Weights of a small transformer language model: vocabulary 8192, 6.96M parameters.
Each number is 500 + 25 x the weight over its row's rms, rounded and kept within 0 to 999. Layers, rows and columns count from 0. Numbers have three digits each. The size before them is the row's rms in percent of the matrix's.

# layer 8 MLP down (transposed), 768x192, rms 0.124, rows 229-245, columns 0-191
110:484502536542505491460488514540482503451488521478492483468479528463489508565534499447491506486443525497503462473535497470485496492465525509490505503486499492526494458534479490514559494507539514525482522511454527548509507496496506495513499460506524506487491497502506474502488513460475473488499456470500456472494501506457538500528510494500520518494478549520506503486531547503468513483521494512532536544524492499520518510462524487511539541517479505519521509527528467506537483510509519525464484477527466476482462463492450485481529507477488474492444563522515525519472517502527503528
076:481460503570508547473502497495477521492505475499449522489520533463491497513491506460512496500441532511545449507476476414482464515500544512494503534507499494438479494464475505510492509513471513505464513489484547529496519503459477511516497521506512522499505497529494492520524464481424481494474452510474486481498482504545450466523497507475530521532466540509477511485492489475517486492485485494547483537499488486491490496506496497538481444495516510509503467495491521471501509489476475511536495495525524488468560504458483497505525510517496529507533481496512507523499471455513495472
098:521494524481480518528493441502528482490488524542467501512524493529463539504496458502521477511458498476495489516505452505510513487469515432496460511498503486525490495540511508493460496471480460508510542474497503486508506534504478480503504530475490500509501504488501483441497476492523506494482569517500482507478504501501534519519462521504530491497540514485549544521540508500451470464522513476532503536481488498496547500460471492497575486446488528485571477494490500492507493485526477515503508489502496520526515570507509500561487479460519454498512480522476488491519518485471483488
078:496498522545516517514537547484513464541517455484480514499519453521513501464493524474463514507483488456499523509530485508460481480492513528499518497514470496460455499460455463493474514493489472512512445496477486496439470507526474517497552511447505534468499471498536496524489502496534532525460492497488496538508460488516508501514474493506509512485527496487523556527492475493469520514521541466517518515513507520503544463547462483492507506482468493494525488503504497451525505448467465480548450501510546505482494524482540460485486484498504525491519528511448506496491500481480481517
097:528529498507511502456492480494500493522492510512489483498474462466526517481499513505492529515489526495538514513472487500484488492508482508466515502505481492509498499555553498481519483535487495473484516531500496511496515539455470459521482504522496429533474492497528482509489476471492544507515536464520547430528493477498461494510530458510535493487458506524513531505498519549484529507509502488510501508523526467490493512486499479489459524495501507556465461479524484515529456518484495485513494534534528508517465456431524474480411518510534477506468507521495521492532520499544462497
088:453456508479512517503499535500513552485495507459546490498458547521452511520514474470499489472494532507501493509506521497476496518510507499490450474491489484468477489485504532510531489489507536549464515521511532499522485500470491472508508531490507515467513495538506456481493488560484517527498525491491526486494511488509507510468502517488531506495510558504528527508457458498488510462470473507527502508458513499478531453485502524528460502506485485497523530480483454479517557478492477469469517504539472480479437424498482474493473522515472462488458473457497494489464493504446502481
107:501492521539513507528475487476487532509538512565460530470492514537522538498527497476522551540493486462469496508504541520533491495485519481516491479526489535492476503489499485483518491448508468499540503517471498466516470436555556512508516489521531476530474476498517493468520469470482540466474542514481495502526480495489522508497545490495483532496497496497491487507515497525501469483484523559482520500488517501547500534480506532451548488487470507550523448491518484489514470478528517497498495491520526528520511481538480520484452521512535497540523525490508490502470512477453467495
109:518533503480506522537497425534480465544500446509521498516495501448497506473492528472522525519463503471525522484464497465555482502503466471509496502490513517489485491532470500486471514528541465535524498508504504502508469521493492556485451462504457477513486490502453491524480520486480516462521489436465518495508491570495504494550504500463483482543473481495502519482487496520500522497495477497534477482523479465505490501494508448516478514472488469474500493493523510462506484547487479456529534493511520569507500529515510499520516461512519529509484476475464507513491488475522479530
076:469480521529515466508497540507461468534513482501509523549487471524465490528528517490473474507482495474480506515514491529485525523545503485483514462493507512523467519489504475516495517460488495547495488484483462491454523447485484507516509514472471504492526509532481523450498513460549539533467482515500485532521486504494470544521518475490500525493515510492507521510474538487531549467524472494472511509472491478540487495528525475489470520516497517497526505507515468523494520487481484524502538475438495536482536505447464432527482481483476534525543472541509528525483527469480483546
108:516549583538495504505521503524504538507480537515504495501461524530483459533493505487497473478494520497506544487464526512429484513493528512504515531476485501505482434533478452504541517476556494466503463511491480519517531515500439480502525529493504525507542548475508492487525476493521478487513529526525509518520528514497519503463493508512488488487462476518478514506517572491452513547537513498504489500517539492504454515476462501493502539534507524493473455491504479498528491497531491494494495516473508489502492514501486504483464528508477473500500526523453519485474483479559494488
095:515458529495474525484459509522445468486509512449520548476510522489469434515469532514516479502496514478513526499467495478501498504489504493537502491529497499526539510490505483536491491482518491469525514547510446514502509477500524503481445536492514528516488476478479486503527521464500476522486490499519468486454496528514544520476487478500504485506471526504459450518494554485524502494535491533558528480500448466498546483461543469494508503458535510508515508497522520476516522517449500474514447467485512503437483525551503524513495503485459522495496513495514465517508506507486516522
097:473534489482460491539456496472527523501478530477494515508512500513489480508491490479514450515492520480511501516504549518470548498521483497546472511531546506527472457500532490504544495419499447523493504459484524514530512490483500488523510513489541502500483480476541483489513504459499496536482515515480505474532532461488538483512492512498461476468493513514493527516543458471508513483472473480495533483489508543491479530535448469535521476490509519479527532470514487471488526449461512497487454533491519502514476512497492499464476500479530446482491513497450533461503496501484504542
080:470491517507491494504507462445445500541485524485477479501493510528500497534493491465438491497485510468492445520533485517475495485524483513474495469490535531508497483484519506491534464451462528517473464492512471492469522481520514498540507500519506489538528502469475529450529453519566529523461531504500467495468517481528474513582511512505454512476508499520522564492501488516510548510490499487508530499502530504497510524485449505494521485506448478517514489529534467484510510523518496522505511515505541517472488501503479470533468520507500479504521483530483507462507505447471513495
092:511477505500488493495476438472499502536490466474509486521514493527511520504476520542502516480479503497519528492507530471520471489493494477533510542504520498485514504513474511504558528536517535484504525543498535478513545487536489486498541529505498508500499451523553495536504500508514481524520520474526483502495523467501525529564483490454532499502505511516516567512502500457449519484529508501460499473525519497483550556463490461484504491489517488455526558457513527483508518539530495471504515491511527505482450490481527530511473489491489530491470486498494466483480532448511463540
110:494508532516476496501499490461457463522471476503521534529480472537575502511477455485512481513506508529479513497470492541532496513474507494461480495482539516538473496486513502508520555521493476532538445498536503461529489470533474554479439485510491495528540495502485518471520511519460508494448503478532477491497517475496488489461497525500443521523552491484508515520469477474521451492501528494510497496500476527472446516515485479544517511525478501480545480469485511483495553504480491492495488496523474503519474512462454466499510476479500508477511514477497500537532514507502538494
103:492493506480503502464521551518483489490523496486512497455517506529496519540463532473491484513493494513490520497480538473471463488490445525539484553480510485531522493532495470496559541511513507495509485523491545511503488512520498465522507486478535491497510482511460500467489469467493507540524482505490502468487512473533486501471530457518478522474536476467494468501521479548534507493476437536458508480501512511479515517495463452506497463473497527502479469432435544477474488456512502527513492502501443483482496495526516477524512519529512466520520539509451475495479487503512501487
111:484535492508503535517521486502484481491521465456487484471517476483506487492529530488498542495516515504520484477497489472492499471460486480525496483515499467493482486501449518503495489474492522472573511483452523497481544473555502505493492530490484478518512516563494506506470469473485517503513555476531514494449494486528501525442468447486523530504551484502469490476503468498505490443516515461473541502520477455533497477505538509517503509486515483520517540547475506477540519489464495538511442496485487503495525538500469490503517482506510554489484548508509481527481519508473464465
# layer 8 MLP up, 768x192, rms 0.13, rows 230-246, columns 0-191
085:490507466490507504525531513541529469491487436521517443470459490549499490507458474483491518505505529495511528503493530541484493468483490501501470475489505514472520524458496512530516477472489518462529482563509486483514494530528535525494493480490560486523482519485475510455479474475519475483516501486546460471511462602524488499515487510497477515487523518486501507516495493517532491535486505488510495534499470484518496560478477509501487549477507505485446514451484520509524523488489532484427471478507489486505514524513514486453502512495505493461495504527523528497479492515500527517
108:504516505529528503461464524489476481480488523473469491498495497475520496474480486449514501544555494557466500519450542561532477500503446479485450502503488507487506495520508472497489494496466489511529466498501517541510505521495466528477485539544514498477534527508467523514509510514497506514520494505524496467502462496505528534531504544473442552496520510563489501498489505517500551516480512505500489464506496481476521490521494544476489504483481509485467483516473503477465524516503472526486464533498482497485546538442550447526522525494522472498450482513473480483517502517485487513
087:490495482467509503459505476468511487481447516469503509499480471523516509486509487510500479484485520504511450486495486489542495492512506492450483517486484498531443491522459517490535488514528494489493490520491482504529526453463484519555520495489453514500544509544492544513548487514487485435478499444489527476495531491541475468502519504485506442530474469477517520477558488513521479467458484507495512504504441504553530509508531483495500502520504501493463499470537519526533511474497526486444535526519459530514476495518528519514470498517522493498491480491485497479503525468567518485
099:503491527471522530510463495513515445481480472525475477470499481476550528500530492533468459496514502498502486502506480544501516503514460559526529489466522495489495528497487486523467496474508480514489470472507473519511525478494484502512442541491462528530500503522497499486523498521508440467502485465494536515468532498476491526513440527492467469537508510492491540488535507500503435536466534499527547442491494529533530533511490528506525484501526521529468532467507496469480492487492505529532532474510475513500517501488465499514532510556503506483484497475505552511477492525529536462
086:509524486478528510479535537543499507501511536522491555467505456481515485478489531517510516468460468474493526513496505487514482495502506468488525571506489550483520484479493530524498478496525469467544508488482507494508507525492486469528479492527494497508504504460507528518474490479483520531470482493481488537464505516502496520528487508462498506514502443468545454491530494533506485506508471498433481460480487526514532522506520451501462482521488467515473526499471484507491485540489563509483549488499498517514480530475476522503470480500567450509524496514470529484442482544490481515
105:455511473503509471567531479490471540522490541490554473485493483488522469485511484455529483489517507496523513505507522490551496506475474529494488512503501476508530496511463514473503495444530496501483470462487507471517497474498494490503512514501533520477505514520505490480516528507467519495529477498481500536518467471464530544485510519496494502470540513440511529466466540548461506511451477524497500528493505516489452484490492484486528520510522503450457503499517448519497503460521526476479532506504505508467483540504537527513497521542522475488508527528520512471516518582478519452
099:497475479484492501509549546533510532527469499472518488513520504470459510518488485501488586478502524516491513493480492519500482496484476493438469509503518497534475497455489494479496477511492498488499503505501506479551458526489450488515500544503504460453516507507505505508497514544491527459509472485524518534507498484482502531502524515489487486509534486525488495467486505553453545510496526490486521517450462431480504496517449523513489483572515489452534481512546504510533471480490485486484483476454454518484488523481498546489467468477520506525488509518518494500522502506468461533
090:497466491488477486542528510482488505507523505501518432515497425533480526520503529529526575530488450518482454519515481506510482460495507487528439523518498509498440501519508502498516499490477484488533517522466491494516510541475521479513497507505506448504497504479554448472469465475470469494541478511542489473512509511499479485511526490482512521542528473481499503521511505476480498547496514494497500499521534513489512496502480537490482482519470485478523458509493501505439524487472524492545498509464537463475503488527513507485504502500451484475476520464549457536515495507485466498
107:456482479457491483515487529505508496504497528518506476493490507545469475510531465486525449528484543503511453494514481485518458514528494515461494472461474441522517483507488513467492523507517488514478517507515485514488530508494495487507505568480503481516475531515492524482550522503478478471527494494500502494508542509498506508473503570469532480487551493495541506502532488542486495529498541467522496525524487554542494511496488471497488467467472481490473531520521476509486545514451531498496534514526437539467483533537500464464529485491470462497457496491495484477492484504485537476
098:496509475489509471506488516537549497556482505534511478441471474490540521530519494509562531485543504484512507511520488531512500490478494519496493491555486492544488475479463496507541536513506552536463468542503514463448482501532506468473476471550457497498552533530474483490491549499478503500519480512510507474485476477489486464469493483524504521513492485470487509462514513495479502479528501496478490505469545532474456531530507510527475510472489542476487481554479509511499554518517533481496508499559504509534482511466488484481525477461506534504487480492509529487520519508490498506
098:498468560518524486476522508535527493482486472505489521456502481503519511493513509540478514462464478524503527432463524453496495509498498506500518440449520462512497477495470489508501494474496541499513505505545496492533520472531535513539517526500480491456455476501519504510452512526498462486481462507493533501526480526514512491499505474534536472519458505463493474471579511526467481533495493468492470478527513541501512516526483528479513512522532509450502531514496480494461476530512493480503533492502544516488558519483508473486518482494475522492519536526512509528499512453500474492
082:478467474508438481468495535497512537522537492500487455510507515506510525498520546526511520523504447529500458526483518542470502511464486513477537482492445502464495514517512514517500467538496506498522488517500484505489480581535504498472472532504506492468519496493545504490439540498492476505507522482484462468529550537491525495527493522494462528483530513524466474481472517476478503513498550475504478493520571497480520522515486528487509538476499455537515487538497496480464474494497467507512491468491545502504506509524524522518533464483477461463522485515516493516487483510522474515
106:505518485515495511515531493494483487498532522467514531476460490525493512504508524498536520508503457512477509496520514493477477525546500504451504514511449517493544544505463453511492504493492482516481489525525480497462508476495493518492494516555497476499459492458497482441506514542511487522497515532436508479503482530487529477519439475482526489500508530467535489470531475511525466468467486529503459480462490492496434490477508524532482491510524516503467438466551518503455498487523487475513483532513519528508465489484453513514515472484468484481513522481557470486522524491485539503
100:518496505549492478544508510474467495481506504491524542498535472510548464449546505496494467509502469495506470470516522499559533491466482468497491491461499511465484515474501551519457478477527521485492487542519486497511500487546552491506464470500515534535488513518468529518501511512511502519502488514524474453468490477519414516517481482486501498501516503475499463509514517450456496475514476481495508520460532531536492546494468524511532577503511492486516503524460510504472498497533496499511498490516518507452507463497468490500478510524492563482469514489477508474513480483504506473
103:468507472490489499478530544466493456521481493475478467510463548464524492555485502526516520504506550515492498486534475462520547461469508484518451492462557462533532509498483504484444466495511513492500549487488498477506485497489510486486471502491476450494529531491471508484538519489516480465529527506491529514507500483482485502523453508507500498479506547508474491506550499527534490496516532522496505498484486442486541499526500519523508485521519501498546527514486464507492506481494487492442532484492498488525484504456521552530519488499462465490488506499446489434473511517535511511
102:497512537472545473476488498506487487497486504484492514474510505519521544513554488544488492503491514536503505538494459530498502508516488528469526488505482519467494534492474499542496465470544529480494502556503497513518487502464537494492514452519520536519504486473480497461471543504492463523498499486513492532442469468449488504477493472454467448517490531484529482519485494471525478456482482495506438478464540484450528501501512478482516490483518500504475505516511534500502531547474557527531493509510510481471508497467503509544479501474475511503512508499445454468471526492525542498
095:500505523551517459509493446501525489485546457504515469455519516555500478514525491502507469530491482524487479512496530542515465519474510521506521526488550495479428488512474537449492488475553529524512528536517466464490510506503518525491508510514467525520463483507506484513511517480517510492498509542533451510526469501444475463509549513537491494457496509505480498520495509476509515463522516530506499506505530509508505498480470522509505546546486497507506501490520516503464545493524524475461495498514483464488544482495478479559493517539455497484551477472518512480499484534521502495